config.yaml
d_mlp: 4096
extras: ["local attention windows", "paired heads", "shifted keys", "gated attention", "attention sinks", "capped logits"]
init: "normal"
init_std_o: 0.0224
init_std_up: 0.0159
init_mimetic: 0.7
optimizer: "muon_variant"
warmup_steps: 0
doc_mask: true
train_tokens: 957700000
steps: 3212
dataset: "wikipedia_en"
Each number is 500 + 50 x the weight over the matrix's rms, rounded and kept within 0 to 999. Layers, rows and columns count from 0. Numbers have three digits each.

# layer 3 MLP gate, 4096x1024, rms 0.0577, rows 1452-1479, columns 704-735
487477426493508577508490486530482451528394499461571517526481516507445520527509469517515510530631
594526556422444551517478418496505483501487549555518488460458504492510519552565456490481542567543
528477501571510527411610404482418371471533571436499521513407551485597511597507540538463453506552
479513570558424551417486544492451504542562471412570523462519466511509474506452504382596431594610
481616442485495505529480483446488490534449471390517565551422486452417396466429527540503549473462
537514486560523535449513465494492498587497462517506454564462521408436467540486495596523362497464
397518466439496524500488536499511567437565538485582451472476440464536543464539488521517599518442
490500578470520478512510502460562448431479460418459549547573464540464577457492564488478458533485
437513394442591485481532489541580497381508522486468482462469496389504554478508564462481516509543
578486499453551515469519515444458612516499498424474520473483494492506448455531513542554471393528
553521516503533546437572558492565544450550436479539455503518416548484481608480456554493495442452
583507439440496387511518470495475530467418432491479593530506501556451483517443466441507492427458
463475481481617467583547531509469430489559489576527461436532482476606492526529487513536493479446
483540446513481443446534435393495487428499531510500556502494548516546575520470493499583502523569
462494456422461501572492563435463448461570504498529509519543485510522380471451422565485456501456
470516442615539454555497439476481568458518491603470579444425511511553491529602463554479558500439
537484585539530531586494449447481526514414548479551422495538471534435405527415517472503455448482
477543500441463612536566544463516545551508508497427447523499590545421521556463540474525588501479
486428571534511521456476419565463467486603468527590430505473498453487498536489481473484531558505
448458550561435437505588443538460513538511533465539498476493500498458581571566446520446471468587
518545449450503416647508506527461568510443511561481569492449657480522566537484498513451547463509
510490484410363543436526434471453444469487489494531559516538461479530435476560516591408403441517
571433464450434483541550477479547516455571502464497450522454541511523459572528434447558555461440
553516553524596521498482596491458602407507503435436507555413414521396520508495506443530501424478
501429489568582482437532485607597486546482535541554471522513465323527564481529449408539513466516
476502420541393568503464465497501485527520598435599430492504528490598510528422438474446448499440
542558496453598371524477444484459467503542500631437508510504478487532474604509563484527582497562
540457585544552577574477503536562544529521445434462502467496603529464557526530565547418476485497
# layer 3 MLP up, 4096x1024, rms 0.0591, rows 1452-1479, columns 704-735
559525554588490465518564519465518441502627542523493470467402472570475496473410436462493590527471
516497433583441357585491480447512430590401470514466556505613441391463572497468461535455556501526
520422543561527495510487542457525513406416339472480507497483588515431587507501455496510445525526
539447444558626436644536433497503546459518525526551460402479419512539497524466505568595578595460
564433529586463412561477432504557513496483487537510459548469598460429519552589465487533526452536
428557401510516470606404517463510583578389524574499491559513564485571598476484476484372443494586
401548425506514472439509482392506509533500540421494507487488479527529561489516500440497464485479
499555556495523445557487470554404478598501471518520347510446525555482411457521501561575432453490
517570488478476476561427480472474456521496487501442571499537442427516477537547414428501495410553
559565452525502511460462405429435497547387583493548523553586503581399498480580431511536442489467
488560528563574566389491516511633520620419575563550470491580510521549476515498484521480531465482
473395458517499551440532528536576507483407496466522567621427462572479597501512476437516606552419
547530389526491441534526518455594453496598583510544579464550551590591527463463459468457444385434
477542421495542503484483450456426450489440473422488474382534510545466496496583466532562497455528
432481545475554514499476499561497462500551463507540589450452508548466519487468449518462546482554
466503437512525532535562556450511482424500422609472460428402432495542495574472453491462531454402
461580507490534611488472501496473502433496456476532474489483588448518459421506442509488474516460
472517487578596528447566522462551565517452499517525578488473488445531467482525466513517487393524
517489480481443468580440495553576559446432558486384494542506490592547476543487563434558353555508
482560452483597420479416525467517520453483482471532502481500536435488563513454454480432440514430
470502558477401523516477406536501449514568513564471440550510481559483440433470507570530494506481
453576481525461519465478482600555456541430460491560520537448456477562468473587509438515463420476
555469575441498533496508473533560433408552442561499461508447443532394496577574467541524489411355
444525459470469530474459376521445403520473511522519439513548506502483427644508493501495458533601
490442455476582490552490544532538474512522552477473421478538472539423337537496424497536549527498
520419540409436518558528422514494538531427434505522456521538464500417593413389446601533546460379
577544469571514555561507522417623527513443555494550442418500540484499487478430547540469478507460
511493456592464544500511457606491457417530574436480565479520510598621434590519449480508553542581
# layer 3 MLP down (transposed), 4096x1024, rms 0.0571, rows 1452-1478, columns 704-735
554461482521523426571516519421483532487517559404530453573488468554544552576523494501490505464528
576523413433591542496523506431478506471412541451527621482594576463476529466348473395502479517568
476597521637563516450512483444489487529424505498573511522444528516463533538586432547579466480483
486527549528492509463543489482445454561529487490493438510534410441432491496491440448518490500495
476576602429454548361483500523572394463505549527440434501440565395595505458397516592524481401551
486455579461578505566517492551509450479517489393579498511593470507433517540458440389537442637458
433464446441518459428520526392531533536420487462478426397545497596454461545395507535530473539498
450517480406542488446486523506564509540423496443521418528456521443542491562486565452607572451569
472448496449599464597504525536503413518416542437532471455494535496563547462454492513452539536512
466500509451474463521587496532481447491522537556575513511505517595496543579553504509512509456526
528522591500555572430405514503525466460508401490615481445476480413512515518516462614440487524428
504574508493434528442468564586557495579445486529518489529548578548403549502502565571509506469500
468474541430505526502474461504527465478489527461561550513513624447491418516562449517466478454489
453422478575495545450501509491472567561502561534529546489471545564508525493485451463551537526517
437465506489535568496435529526485441470497499463547509399485529534509516432548489509476456546522
467598580485487548615545385540587490551496521539524504511434427505509543615506385481505604485510
454562562562461513524508446475442505588482470434557521524505518460556490517507533540521462585518
435533515560454520550490532502378507488596456575492502412466436495457512473495476444471538570440
479530501538338471555592431369473501450535420531515532511480451563608476447567413553475478532466
552434511480534570506546470517609419449467460541527544480492547430531423569404489464479441522401
490556533483508499457543498529463508443547603478450566474600493551519489511503544567512489536413
543506532554418432492512498552409567548437577473491501518505416398531559465485546483525531550484
505540502493528433490440480540412448479483514500542472427527531565444501486530532449620474572521
466471413498544532500463515510500467465524520499509514481500509549474471527554481550505473587563
447441555484541514523566525456470585455527470471489536506477587486548484443527485552542512528540
485471547437474492569484451416547589477521532497505529519490462528538588447483491480499562421498
465453526559487433458509455401532587495521483429533540483399447576401472467544510556307403517478